Each number is 128 + 32 x the weight over its row's rms, rounded and kept within 0 to 255. Layers, rows and columns count from 0. The size above them is the row's rms in percent of the matrix's.

# layer 10 MLP down (transposed), 1024x256, rms 0.0525, rows 676-728, columns 64-127
size [101  98  97 102 106  98 105  96 108  97 106 108 100  99 102 100 109 103 111  95 119  95 106  95 102  97  92 101  99 101 101 103 108  93  99 104  97 106  94 104 118 101  99 100 104 104  97  98  96 111 100 101  96]
[[ 85 164 126 100 171 109 142  94 114 138 170 135 124  79 192 158 143 128 124 120 139 138 156  95 172 143 130 141 117 194 116 112 119 118 169 128 142  79 107 135  89 149 141 101 107 103  87 122 101  95 128 190 106 105 165  93 106 186 157 108 147 153 124 174]
 [147  98  58 134 147 152  90 149 130 129 207  95 124 161  95 111 130 139 157 188 137 116 103  99  88  63 153 162 136 116 111 120 152 123  93 108 125 132  99 167 139 107 157 143 126 123 171  83  88  40 135 160 132 152  67 157 139 112  95  88  96  92 154 157]
 [ 76 146 116 135 142 121 111 153 177  75 112 117 151 175  77 138 126 102  90  50 114 129 113 152 134 115  84  54 115 126  82 117 136 114 128 129  96  96 153  46 147 103 135 146 116 105 151 181 123 190 116 110  92  83 123 124 161 177 149 157 104 157 107 168]
 [ 87 120 119 143 109 110 140 127 128 110 143 158 221 102 154 173  97 205 107 207 151  96 170 180 133  44 196 146  85 141 171 110 170 122 154 100 155 104 126 152 126 144 178 120 148 167 146 105 114 110 154 113 120  66  86 136 136 122 117 192 225 138 139 124]
 [128 117 130 117 172 208 164 139 114 105 155  86  81 144 158 150 144  48 149 117 100 151  79 182  99 146 107 125 114  96 106 211 145 116 147 148 150 114 117 181 111  85 136 178 103 134 166 127 147  59 152 121  91 113  96 144 119 137 133 117  98 102 156  82]
 [171 100  91 148  78 223 158  90 138 158 138 102 141 145  98  94 116  87 110  73 144 117 111 122 110 148 203 181 152  72  67 169 114 165 125 151  96  96 122  73 151 124 159 128 221 176  95  97 143 129 123  95 206 104  74  97 133 117 163 155 126  73 113 118]
 [ 38  92  84 150 138 123 161 116 143  89 191  72 107 125 166 163 107 126 165 150  93 145  85 161  82 114 173  86  76 118 129 156  88 123 175 149 101  77 178 139 176  99 140 119  71  70 127  99  95  43 124 185 102  81 178 120 157 104 122 129 120  74 107 101]
 [116  14 108 102 135 111 103 145  64 114  56 113  33 127  74 125 146 143 107  90  80 145 112  70 138 140 103  84 104 117 157 145  45 117 169  66 163  98 135 146 129  92 126 134 147  70 166 131 123 242 100 140 104 123  83 133 152 148 142 106 126 181 148 152]
 [114 114 110 173 137 128  82 132 122 136 139 146 107 183 181 112 146 135 129 136  96 158 102 144 135 102 137 110  90 214 147 117 133  88 153 165 175  42 167 187 114  92 142 176 152 132 165 102 130 137 147 120 111 123 111 134 167 158 127 136  94 138  90 154]
 [176 118 173 125 142 127  75 164 101 102 165  96 123 115 118  93 141  46 120 110 179 137 154 100 149 132 170 166 104 110 124 115 141 138 128 158 132 140  65 103 201 125 154 113 131 109  82  93 101 109 123 163 125 131 119 190  60 145 129 156 157 100 130  84]
 [127 187  90 136  72 113  96 140  75  66 120 148 157 152  87 158 166  80 134 123 136 162  93  71 131 120 139 118 147 161  91 113 120 133 126  55 143 129 137 176 165  96 149 164 168 156 144 122 105 131 112 111  93 167 160 104 148 104  92 125 207 164 155  92]
 [147 107 120 147 122 126 163 134 176  95  99  92 130  85 125 162 187 100 119 122 112 118  48 123 113 125  92 122 129  99 110 176 123 133 156 124 118 158  84  65 105 108 135  81 120 118 161 140 149 157 159 182 101 111 103 113 102 101 133 199 168 167 162 110]
 [ 78 112 140 140 112  99 177 130 172 116  75 185 175 138 128 129 147 150  94 137  83 124 110  78 128 124 147  51 149  96 166 139  98  84 160  63 119 109  95 132 151 109 143 107 140  99 174  82 151 140 102 147 101 123 141 162  91 140 225 124 134 124 123 157]
 [104 128 152  91 119 136 151 146  77  56 165 131 112 118 147 138 171  70 102 175 159 133  66 104 138  75  86 120 123  73 151 101 164 189 125 128 125 152 103  85 108 134 181 166 124  77 106 150  86 143 195  94 105 137  90 111 111 124 142 151 161 123  76 120]
 [119  67 155 131 138 151 141 116 145 132 131 153  78 120  76 101  68 124 146 147 144 136 124 104 132 108 125 111 133 135 141 178 152 164 115 122 155  91 156 142 131 183  89 120  95 179 116 125 140 124  86 151  76 134 127  84 113 122 106  68  85 146 117 155]
 [ 94 119 125 111  81 140 120 165 161 146  69 159  86 126 120  65 118 129 145 102 135 101 171  59 176 139 155 156 139 134 108 102 168 129 132 131 126  75 113 147 100 126 119 156 162  73 152 165 110 181 137 158 115  61 110 176 200 177  85 137  89 151  66 139]
 [122 123 166  75  88 133  85 155 135 114 151  64 121 180 105  91 127 158 143 186 167  91 127 133  89 143 111 119 139 120 101 119 179  91 126 131 118  61 184 111 188 210 139  91 121 122 146 181 149  88 102 132 171 158  85  93 106 180 119 126  99 119 124 183]
 [ 91  50 126 131 143 174 124 160 115 136  97 125  95 155 121 121 148 184 172 112 107  91 135 122  67 138 125 139 166  96 125 134 119 125 165 179 165  97 113 126  93 130 130  94  53 186 112 141 111  68  85 100 153 145  74 121 131 133 144 108  96 119 135  71]
 [186  95 154 141 159  90 150  72 123 101 108 126  81 111 180  65  66 103  95 161 160  55 188 149  88 115 141 150 136 197  97 151  95  98 151 152 186 133 127 100  90 168 123 146 103 122 103 138 128 108 135 135 149  86  66 146 135 154 150 184 174 136 142 172]
 [118 128 123 158 137  83 135  59 170 131 151  86 110 144 124  98  70 169  90 136 128 115 108 164 163 116 154 102 146  67  96  56 166  97 125 186 142 125 123 131  82 143 121 170 179  90  80 188 135  61  86 124  83 137  62 188 143 155 150 130 110 141 164 117]
 [142 125 139 130 111 130 131  94 163 164 180 105  54 157 148 181 111 169 139 163 128 165 120 178 146 193 135 124 146 146  95  69 119 130 148 140 121  76 158 171  47  95 149 146 113 135 136 148 154 101 189 136 144 143  95 122 164 100 161 128 103 164 120 118]
 [ 90 170 151  87 146 136 139  98 162 173 136 195 120 141 101  80 129  71 134  91 141 104  71 102 121 156 156  93  70 163 177 111 160 140 158 123  96 132 126 135 127 133 101 217  93 100 193 156 157 131  93 132 154  92 101 129 113 136  60  42 105 102 149 116]
 [126 189 132  98 198 134  61 110 101  61 194 120 166 175  61 151 153 113 125 125 154 128 138 157  99 108  95 165  98 134 128 163 107 113 122  97 136 108 158  89 109 163 145 189 146 144 107 164 111  83 119 127 209 131 177 100 151 144  94  77 144 117 139 133]
 [100 198 160 136 111 143 134 127 163 104  98 136 129 117  67 130 114  55 105 163 174 102 136 144 100 123  63 123  75 135  60  98 162 137  78 140 140 146 125 175 131 167 161  90 117 129 169  62 142 149 197 146 122 108 171 149 156 161 100  83 215 132 124 157]
 [113 143 104 157 108 132  93  74 124 156  65 168  83  99 151 114 112 110 136 142  59  78 164 105 127 138 194 151 122 163 131 117  99 107  92 110 215 109 125 152 114 101  57 102 123 129 133 137 134  82 144  85 205 138 154 177 138 154 143  79 133 110 127 115]
 [155 124  56  89 174 127 176  84 125 176 191 122 124 136 137 122  98 163 106  85 134 127 164 135 155 172 151 106 174 150 100  95 126 171 124 184 105 128 149 144 111 137 110 136 118  91 151 109 160  65 116 139 112 118 106  90 150 167 131 103 112 139 106  75]
 [160 183  97 117 120  93 148  57 126  99 108  96 125 132 135 119 109  97 106  86 139 137 160 144 173 119 103  89 140 109 132 102 149 120 113 149  74 177 106 157 175 107 160 156 153 169 126  98 175 126 137 118 156 125 111  96 184 143  98 165 180 136  63  95]
 [140 117  71  96 112 140 154 132 202 173 117 146 107 142 110 159  83  74 125 112 147 108 176 139 155 206  83 150  95  83 121  81 129 107 165 100 112  50 133 128 105 167 128 116 200 103 152 102 100 140 153 100 110 114 143 159 136 142 149 115 126 140 126 121]
 [121 189 103 159  87 193  73 165 130 133 175  80 161  98  45 165 103  90 190 129 121 125 126 127 176 106 130  78 167 153 148 190 148 145 138 122 134 101 112 140 164 107 153 149 102 138 156 113 164 131 141  71 149 112 124 177 123 116 115  84 138 133 116  79]
 [ 69 150 185  92 120 138 118 117 164 196 142 171 176 112 101 119 166  96 165  97 110 133 135 136 178 101 123  55 118 121 167 189  61 134 160 127  90 140 163 125 135 188 113  91  76 115  79 102  78 113 147 122 224 124 128 104 112 175 136 121  86 133 116 111]
 [147 131 128 120 170 177 151 130 112 109 167 112 176 203 115 132  91 159 152 116 136 167 139 136  95 182  87 144 115  82 102 119 131  75 117 139 136 128 136 143 129 137 134  99 157 141 114 154  99 112  95  93  83 103 100 105 167 102   0  99 136 114 104  88]
 [148 154 117 101 161 149 124 182 133 196 149 120 138 134 128  69 168 122  56 172 160 159 115 130 112  76  71  99 131 119 144 152 127  96 107 153  83 141  74 129 123 135 126  98  83 128 108 135 113  83 144 121 128 196 127  96  59 197 137 174 135 116 134 120]
 [ 96  40 131 116  87 119 103 101 106  24 132 181 112 154 136 136 104 166  97 169 139 140 164  92 163 150 154  89 134 152 103  88  77 140 136 162 175  93 165  83 133  85 174 132  97 138 109 147  93 129 162 128 132 136 124  93 116 163 101 162 148 176  81 122]
 [ 62 124 115  65 114 147 124 120 176 110  63 124 105 134 155 102 176 144 155 131 119 103  83 155 139 131 134  94  51 164 135 238 129  82 117 123 136  68 138 160 140 102  89 164 130 158  79 169 147 120 144 141 178 117  92 156 114 130 120 142 132 141 142 140]
 [106 130 121 114 178  67  35 128 122  93 217 153 190 145 159 149  77 126 131 126  76 133 152 155 119  87 164 194 156 106  73 111 145  62 126 139 164 166  85 210 144 110 124  97 130  68 101 142 169  86 129 104 152 158 120 146 141 102 148 116 131 111  89 154]
 [152 160 139 152 127 101 112 166 156  89 125 106 140 146 138 113 160 177 192 137 124 102 128 189 111 222 131 114  79 181 178 119  89 105 113 172 142 148  85 138 166 111 166 235 118 107 154 160  92  71 101 165  47 120 154  98 151 101 176 125 131 111  92 134]
 [ 86 131 181 174 165 127 145 134  93  88 137  95 182 132 178  78 118 198 137 115  78 129 160 212 146  84 138 163 151 122 145 171 191 139 109 160 160 101 172  82 138 147 157 124 146 135 152 143  96 147  88 106  83 160 153 135  87 125 146 107 145 162 102 153]
 [132 141 135  69  94 133 154 154 108  76  67 126 135 206 188 114 186  61 116 122 139 128 123 137 128 158 102  81 162 131  47  69 147  61 102 160 111 161 163 134 102 162 124 161 181  54 115  67 122 128 111 145 108 114 110 125 143 146  96 115  85 130 100 165]
 [123 164 131 170 149 120 130 114 135  94 127  68 131 164 164 200 133 159 148  96 108 132 175  94  49  80 171 136 134  99 119 152 110 163 153  70 177 156 167  83 111 128 161 132 129 148 191  85 149 164 143 179 208 188 171 135  85 190 151  90 143 146 143 161]
 [167  78 169 162 135 200 119 110 161  80 162 149 214 139 134 145 109  85 120 146  69 134 165 208 138 179 178 137 126 179 196 128 128 139 117 122  98 154 116 132  93 108 152 131 118 109 148 120 130 185 126 160 157 171  96  96 121 149 120 148 108  86 141 119]
 [164  99  87 105  71  90  79 185 162  79 111 158 162  87  76 154 127 162 138 136 180 187  78  67 132  91  79  86 125  92 133  94 104  77 162  71 137 119 155 112 142  81  85 112  71 107  96 136 121 113 144 129 141 145  79 108 121 136 134 121  97  85 128 135]
 [176  78 126  86  99  77 145 115 122 110 159 173 138 127 114 132 118 128 159  89  95 126 134 132 149 135 126 158 200 135  87 140  97 126 125  98 134 122 166 134 142 122 147 110 172 182 159 166 133 123 155 136 147  68 130 115 109 137 189 170 100 160 125 168]
 [185 137 147 125 150 133 131 177 127  79 172  95  97  91 141 148 138 125 105 180 164 105 105 135  78 155  94 149  84 141 163 137 179 167 105 137 132 123 122 153  97 171 132 147 163 133 159 179  80 129 149 158  81 158 132 193  88 131 144  79 117 106 103 121]
 [157  71 181 130  93  77  98 107 122 190 129 132 131 114  72 121  99 136 111 122 134 165 147 134 129 172 110 134 163  76 128 119 171 165 152 169 145 139 116 113 142 148 106 101 119 101 174 122 137 135 139 115 114 126 133 149 159 111 122  81 135 148 128  96]
 [167  75  45 143 182 139 163 122 142 105 154 135 106 164 115 102 132 119 156 199 108 154 132  93 115 208 135 135 153 120  85 138 138  95 164 110 155 110 123 162 123 130 100 166 114 184 111 113 100  44 141  64 136 158 158 120 125 138 151  93 121 146 142 143]
 [162 120 147  94  91 161  94 128 169  62  97  86 108 149 150 147 109 131  64 194 123 172 133 151 149  74  94 125 117 145 104 128 117  57 110  91 114 159 123  96 138 138 124  75 127 147 128 135  60 146 123 157 127 175  89 118 166 122 133 144 147 153 162 132]
 [113  71 142 108 138  65  91 119 117 100 123 133 111 136 139 168  82 160 165 128 103  96 137 114  99  67 119 131 128 173 124 128 149 158 113 145 122  80 120 154 104 169 126 139 144 118 155  89 102 150 184 123 101 143 113 120 127 113 103  30 151  89 123 194]
 [142 149 150 133 145  52 120 109  91 117 165 100  97 155  91  98 151 181 139 109 167 155 202 128 138 128 121 152  77 102 167 161 125  70 110 130 107 184  98 102 137 124 116  91 188 133 127 158  90 157 203 131 112  97 182  78 153 162 153 107 165 173 103 124]
 [166  86 116 125  98 122 168 122 136 118 157 179  68  83 111 162 110 152 141 108  92 101  90 125  37 129 118 144 103  83 185  76 181 134 127 138 178 102 105 142  94 152 139 128 139 154 119 114 127 196 156 208 113 132 125 100 176 141  98 153  76  70 151 166]
 [151 152 125  87 135 141 186 116 143 139  62 148 148  89 127  69 144  65 173  77 152 134 107 141 129 120 107 167  65  93 124  72  73 191 163 116 160  93  85 153 154 152 120 127 111 149 140  88 170 139 121  80 113 177  90 160 103 142  96 139 135  59 143 152]
 [193 147 135 118 140  92 105 112 145 150 137  28 165 190  72 126 124 117 105 138  75 120 105 154  86  97 166 164 105 159 163  88 110 142 145 123  91  75 163 143  98 116 129 141 162 104 111 103 115  60 126 135 132 138 147 122 154 102  54 188 129 124 100 131]
 [131 125  92 136 159  95  79 160 144  88 142 160 191 118  87  81  85 146 161 127  87 168  80 121 118 122 155 125  95 151 105 106 110 142 126 114 125 157 157  80 125  97 179 174  97 145 148 136 151  92  92 157 110 156 170 162  67  96 146 117 141 208 155 147]
 [133 119 127 103 104  97  72 123  53 125 124 141 176  92  86 151 124 111 158 134 105 149 120 120 119 125 152 172  74  27 136  93 117 135  99 120 110 190 169 119 171 113  73 168 140 153 126 184 120  85 156  97 139 148 110 122 126  83 109 156 100  70 140 137]]
# layer 10 MLP up, 1024x256, rms 0.0527, rows 677-728, columns 64-127
size [105  95 106 103  99 105  95 108  99 110 101  98  93  99  98 101 102 105  98 112  93 112  96  97 100  97 101  95 100 104 104 107  94 104  97  97 102  87 103 124  94 100 101 101  96  99 102  97 104  99 103  99]
[[170 157 151 154 120 136 126 121 115 101 105 205 119 152 112 168  54  92 122  92  76 104 142 128 138  97  88 168  94 130 183  39  85 144 100 115 141 178 157 142 131 108  93 159 136 124 150 136  62  83 146  95  87 135 144 102 134  86  74  95 136 117 107 107]
 [173 166 135 107 146 155 175 157  70 117 157 133  94 154 106 150  78 134 125 129  77 126  31 123 106 110 140  93 132 100 131 116 112  94 160  90  93  91 126  85  83 120 145 148 129 141 166 182 168 157 142 110 138 136 143 138  97 121 138 157  99 114 159 131]
 [126 112 124  81 158  81 114 105  79 131 125 148 112  97 115 101 118 139 116 142  63 129 129 146 194 166 100 113 163 156  73 131 131 183 144 130 115 185 137 162 101  74 137 175 131 107 174 139 128 181 146 113 100 109 123 105 170 103 113 156  84 116 179  98]
 [ 63 172 198 152  90 129 149 173 139 131  78  91 116 153  77 113 161 120  98  99 120 129  91 125 147 147 152  91 172  56 144  74 114 174 115 183  67 105 129 129 120 115 126 129 135 117 109  91  93 162 126 106 107 110  82  75  71 131 137 166 145  90 108 117]
 [145 128 162 113 144 164 116 147  85  91  79 143 143 118 146 214  63 170 105 126 161 158 119 142 109 140  86 126 119 138 132 124 103  96  98  90  79  99  92 121 121 165 114 122 186  98 184 139 114  84  76 129  71 150 166 147 137 144 169 115 126  88 169 136]
 [119 141 142 107 162 176 153 102  99 176 116 203 175 193 121 116  89 170 193 107  97 111 145  99 129  88 112 101 155 124 172 186 114 143 160 167 184 165 127  88 123 156 140 176 206 135 134  79 154 111 114 123 159 130 144 124  76  86 119 106  93 155 142 153]
 [147 171 158 130 132 153 141 165 166  91 135 115  99 108 142 153 153 119 119 111  74 154 107 101 101 128 134  89  85 105 193 116 150 151 100 131 171 164 178 148  83 133 130 123 110  94 141 188 156 156 160 154 115 119 136 162  70  52 180 118 114 128 110 153]
 [189 117 111 136 143  96 124 144 157  57 172  68 152 113  95 140  78 122 127 143 167 152 126 183 159 148  84 128  85 113 143 149  97 153 126 108  73  85 115 111 124 127 178  93 132 133 153 102  71 142 105 142 140 140 117 200 146  67 123 104 134 142  85  86]
 [ 79 166 117 140 108 149 191  83 133  86 106 142  97 130 127 178 137 156 143 172 107 164 157 171 128  84 120  99 109 133 133  95 118 173 137 139 169 134 159 114 187 196  92 131  95  89 149 103 136 178  90 121 111 146 103 107 138 146 133  77 115 144 136 115]
 [118 205 165  92  57  92 112 105 123 108 132 164 200 117 100 126 112 124 146 133 107 116 120 133 116 125 112 154 165 135 141 113 162 110  98  84 104  68 130 177 159 103 130 149 137 156 130 137 122 169 133 100 110 158 125 111 129 111 145  98 160  90  93 115]
 [174 141 139  98 198 151 132 143 110 148 175 125 105 149 121 124 165 178 133 201 118 191  96  91 135 165 124  99 142 103 132 155 122 140 173  97  88 138 123 104 132  67 139  97 116 145 143 147 115 127 153 127  70 152  85 177  62  86 130  87 151 141  84 107]
 [ 90 157 112 134 130  89 136  75 170 143 142 125 104 167  53 170  86 134 123 138 128 136 117 158 113 104  93  94 114  99 138 110 143  53 127 154  70 125 111 165 158 166  91 131 159 133  95 126  96 101 134 137 144 121  72 117 140 156 168 103 205 114 181 121]
 [169 125  55 185 121 137 148  90 150 153 143 100 103  84 118 113 105 141 152 107  89 118 145 160  89 147 178 143 127 130 168 121  45  56 154  35 138 149 166 147 150  81 128  83 166  53 141 140 133  69 120 100 119 145 149 147 130 120 114 151 170 158 170 160]
 [128  93 185 193 164 123 112 137 114  58 121 137  89  76 103 122  98 161  87  87  78 117 182 168 160 107 130 154 137 144 126 120 159 155  72 145  79  71 226  88 136  90  85 143 127  84 175 109 135 105 148 132  97 168 113  60 119 128  93 120 100 203 110 114]
 [148 109 131 119 115 100 128 132  55  78  84  93 126 102  98 141 165 155 107 155 184 186 116 135 144 167 145  95  51 174 187 162 139 160 133  92  75 177 152  88 152 153  76 169 104 151  91 109 169 159  82 125 113 161 125 102  65  96 131 116 114 157 168 108]
 [102 179 136 153 147 139 117  98 151 131 207 172 129 175 103 136 123 122 107 184  99  68 142 115 162 121 147  78  91 149 100 166 113 120 123 123  88  75  62 108 175 107 178 141  92 108 114 121 113  67 140 204 171 104 110 151 141  79  95 107 156  55  60 126]
 [114 100 112 126  85 131 115  98 133 104  91 110 128 184 124 184 166 184 107 193 139 108  57 137  84 122 113 155 137  89 105 120 157 131 115 125 135  76 109 116 146 111 181  54 137 143 108  87 151 129  75 149 154 119 157 158  75 180 149 118 142 120 161  69]
 [ 74 179 134 140 184 149 166 113 136 123  76 118  90  92  71 123 146 157  92  44 130 126 127 149 148 164 104 123 132 193 177 169 132 141 159 123  72 104 128 137 124 131 202  69 124 105 118 170  76 120 128 186  87  78 127  97 121 173  94 101 131 132  92 168]
 [102 157 112 176 158 120 172 146  91 150 130 127 102 117 115 137 156 146 132  76 133 148 174 150  88 132 118 169 124 149 118 141 159  46 104 109 134 141  99 138 119  98  98  87  98 106 159   9 178 102 121 119 163 147 185  20 142 194 120 124 161 154 114  83]
 [164 159 106 124  74 111 166 168 152  75 143 171 114 121 135 149 132 112 133 143 102 135 109 139 116 106  93  82 130 145 157 130 207 106 120  91  88 184 117 126  75 147 106 106 152  88 182 138 148 156 124 156 133 143  68  81 160 122  80 172  78 125  92  64]
 [152 125 144 147 109 128 120  94  88 143 109  94 112  72 195 214 146 199 202  78 103 124 128 130 125 156 132 151  80 124 143 105 112  94 100 163 155 137  98 152 100 167 118 103 116 151 100 146 150 106 173  84 158 132 154 122 138 129  62 107 142 149 118 122]
 [129 180 162 158 158 148 158 121 144 180 122 154 127 117 110 142 111 151 101 101 124  75 184 125 102 106 128 187 154 121 140 117 131 113  98 167 104 125 175 125  90 105 108 133 131 126 133 159 110 123  88  99  42 133 191 147  87 139  63 104 136 124 176  84]
 [116 108 128 103 137  79 141 130 156  94 106 141 159 168 143 110 116 168 161 161  86 130 162 115  74 154 178 151 125 165 123 125  79  73  95 126 137  94 167 112 112 157 148 106 114 121 112 108 123 151  52  81 164 119 126 137 110 121 110  93 139 125 136  87]
 [102 132 151 167 153 111  99  89 112 101 122 121 109  85 142 191 115 115  51 135  95 171 167 195 139 184 112 162 120 128 101 138 127 157 118 157 133 122 180 136 100  87 139 206 118 107 135  67 144  88 150 140 132 168  83 128 135  86  80 129 133 116 133 111]
 [115 148 147 102  74 185 134 149 104  71 120  98 176 118 119 160 144  87 153 172  65 114  77 126 126 140 108 124 149 165 149 204 105  96 152 113 133 129  95  78  79 146 121 142 150 153 128 137 148 199 133 128 158 128  95 146 142 125 133 168 130 179 101  62]
 [167 144 107 154 111 149 122  94 134  87 190 186 132 118 156 165  56  86 160 161 117 194 125 137 119 102 181  93 152 129  92 182 156 171 152  67 155 154 106  96 141 175 126 149 151 165 142  57  78 165 113 131 144 128 119 166 112 123  83 119 179 171 121 126]
 [119 111 146 162  97  54 130 105 132  65 128 133  89 139 121  89 158 117 159 126  95 183 116 112 162 118  68  82 130 121 160 100 143 152 139  96 137 157 129 125 142 175  91  93 123 186 134 105 213 141 153 135 162 189 169  72  72 132  63 149 151 122 169 153]
 [139  85  76 112  85 149 144 139 125 147  69 110 147 149 122 121 152 148  80 129 157 103 105 121  67 190 149  92 180  96  79 137 137  75 113 128 122 147 148 136 115 101 144 146  94 142 178 106  64 131 194 196 153  68 201 134  99 137 189 137 108 148 147 110]
 [145 122  97 112 123  84  78 123 105  66 134 176 119 138 112  32  95 140 147  87 146  98 150 124  84 148 148 134 150  91 173 138 112 147 187 177 106 109 118 101 141 153 122 125 118 104 147 101 159 118  81  88  77 148 119  75 148 186  98 163 137 219 154 141]
 [161 115  84  87 134 104 135 101 151 138 115 135 106 163 106  86  67 179  67 113 153 115 113 142 115 100 188 169 201 136 113 111 177 151 135 138  96 131  84 118 109  86 117 126 154 137 174 163 119 159 134 122 101 189 155 140  87  84 117 113 108 122  84 113]
 [150 121 107 120 117 114  81 114 100 163 100 153 177  54 129 194  69 198 104 197 177 111 127 123 111 136 141 146 152 147 170 104 129 177 138  95 130 120  53 113 118  81 116 164 106 179 142  82  94  91 121 165 123 143 134  85  97  61 118  94  92 114 122 149]
 [144 178 118 122 134 147 175 121  98 120 179 120 148 104 167 151 139 135 115 138 117 132 121 116 102  67  90 103 170 192 165 181 129 137 107 115 146  99  98  87  98 136 160 104 145 140 165 115 139 122 134  74 157  94 166  57 183 137 147 114  99 105 157 160]
 [160  98 194 130 131  89 107 145 105 141  80 102 142 120 115 158  76 142 122 168  90 156 126 150 127 147  98 131 189  63 151  54 119 146  58 169  86 144 144  86  73 149 164 125 155 138 121  88 154 172 124 186  85 127 166 107 153 124 154 127 104 138 125 109]
 [114 149 176 129  96 152 142  98 134  68  51 130 107 195  64 103 179 148 126 112 182 227 153 149 104 175 142 137  88 181 147 127 115  52  57 107 132  97 146 124  73 111 134 137 116 149 128 147 173  72 140 130 123 128 112 146 169 108 129 119  49 113 101  92]
 [108 138 151 157  95 142 140 194  55 132 177 128 126  88 146  97  84  90 122 115 176  96 179 158 114 141 159 129 134 171 113 144 130 134  98 138 203 156 111 190 124  38 131 130 101 103 142 136 165 127 166 161  91 117 101 130 137 149 139  93 120 164 165 127]
 [154 160  99 123 146  66 178 114 108 197 125  94 153 137 113 107 143 108 138 122 160 117 174 110 103 168  91  68 148  96 218 130 152 103 133 133 117 120  92 164 169 119 173  72 154 101 178 102 133  92 133 171 145 125 100 151 157 148  90  84 167  81 101 142]
 [176 148 134 131 151 118 109  95 139 112 109 124 113 241  95 161  70 136 124 139 151 137 131 133  78  69 154 156 119  68 143 105  78 134 142 118 115 127 123 119 142  99 153 128 134 138 163 120 111  38 119 161 139 104  76 171 138 126 188 121 144 173 149  84]
 [ 93 134 117  97 162 181 123 125 172 106 102 109 141 113  69 148 128 141  94 119 134 198 143 127 175  83 160  72 145 130 129 127 157 193  55 140 165  46 143 149 100 153 126 177 161 106 116  94 135 106 126  93  91 142  57  77 133  80  59  67 168 104 141 122]
 [187 112 136  88 114 123 133 108 124 133 165 152 200 110 100 106  84 140 139 131 124 125 168 139  99 137 147  98  89 132 131 161 133 134 149 135  66 142 163 141  82 116 108 201  97 130 139  51 157 148 114 164 151 125 174 105  45  46  76 115 125 139 156  39]
 [143 133 131  77 162 107 129 176 149  91 150 107 116  72  60 110 165 119 132 176 158 178 153 124 151  85 169  87 144 125  81 119 156 100 124  71 170 117 166 149  98 135  30 159 103  80 112 141 115 166 102 193  69 128  99 146 136 155 121  78  92  79 133  99]
 [200 161 151 130  51 116 155 108 102 114  61  87 126  84 108 110 169  95  98 189 177 135  88 117 128  74 152  78 172 202 139 152 110 105 120 147 119  97 157 158  96 146 166 102  99 171 143  99 119  87  71 168 160 125 144 128 134 198  93 170 144  94  88  99]
 [ 82 123 119 138 104 154  94  91 168 147 130  92 141  83 163 153 169 145 178  88 114 176 114 190 155 112 151 122 144  68 164 132 135 115 162  98 128 118 175 184 130 123  94 101 160 108 164 154 144  81 164 104 121 107  89 165 210 218  93 187  83 151  95  65]
 [226 143 150 128 119 147 142 215 158  85 186 111 202 168 134 139  97 113 167  98  69 148 224 130 174 141 157 153 147  90 142  72 168 133 148  95  91 130 105 100 138 113 148 151 119 125 134 110 139  94 144 102 136 153 162 170 113 116 106 152 149 142 101 128]
 [188 129 122 135  89 135 126 143  97 100 176 149  89 128  95 150 171 161 117 205 126 122 147 160  98  82 113 123 146 176  86 181 126 164 113 114 102 137 145 153 153 120 115  53 168 129 160 103 119  86  74 149 221 136 156 140 121 145 125 181  89 133 135 108]
 [ 83 120 138 174 113 136  75 105 153 171 101 125 145 100  86 116 156 174 131 136 106  91 131 175  88  91 119 132 125 102 164 170 137 125 104 102 116  74 138 122 148 110 120 112 185 156 113 118 144 105 122 106 138 130 221  99 128 111  93 100 109  93  84 120]
 [ 74 116 172 175  83 162 140 135 137 136 100 141 212 124 114 131  91 137 196 122  95 122 168 149 128 165 184 141 149  96 133 154 170 111 138 189 116 182 117 162 145  79 191 164 135 165 131 142 120 170 164 119 211 164 115 130 110 124 191 157 108 135 164 123]
 [172 150 146 201 122 197  79 135 134 102 145 125 116  95 103 157 172  84 168  89 134  54 149 147 120  99 189  97 100  65 109 127  63 150 104  78 160 118 143 138 145 151 119  95 115  64 117  69  89 141 150 133  62 111 146 126 137  94 128 143 140 136  97 214]
 [123 133  94  95 111 149 123  68 178 149  85 144 180 140  86  70 126 141 156 154 116 161  88 140 136 180  72 107 154 160  59 140 136  94 143 138 137 116 128 165 197 116 109 176 107 216  91 125 108 120  97 123  70 156 104 158  87 120 111  99  91  98 156  94]
 [ 88 108 149 188 206 172 141 138 163 126 203  28  78  98 125 120 113 146  96 150 149 164 146 140 173 147 156 165 122 141 219 119 152 159 111 138  86 127 117 161 142  84 159 114 173  84 153 114 127 134  76 155  45 161 167  97 128 109 105 105 141 112 129 112]
 [151 161 104 110 115 116  63  73 129  69 140 175 135  96 120 146 116 119 149 137 108 134 125 178 162 114 109  94  71 138  73  64 159 173 116 125 161 122 107  93 116 177  85 123 173 165 193 152 156 106 126 106 134 152 177 107 137 162 131 114  78 167 164 183]
 [159  98  73  84 154  85 171 129 121 139 137 188 121  74 103 102 108 159  72 114 164 139 146 110 137  75 109  62 175 152  88 115 211 112 159 129  91 120 120  65 107 140 136 135 155 142 102  95 132 116  79 174 117 140 111  82  92 143 126 154 123 206 120 106]
 [193 144 106 119 134 136 162 107 139  78 111 134 136 171 105 118  77 119  62 150  91 197 172  94 107  84 127 144 196 133  85 143 101 128  62 126 133 127 120 116 101  93 123 112 167 111 140 149  98  93  76 193 151 178 163 156 160 120 112 128 118 200 141 134]]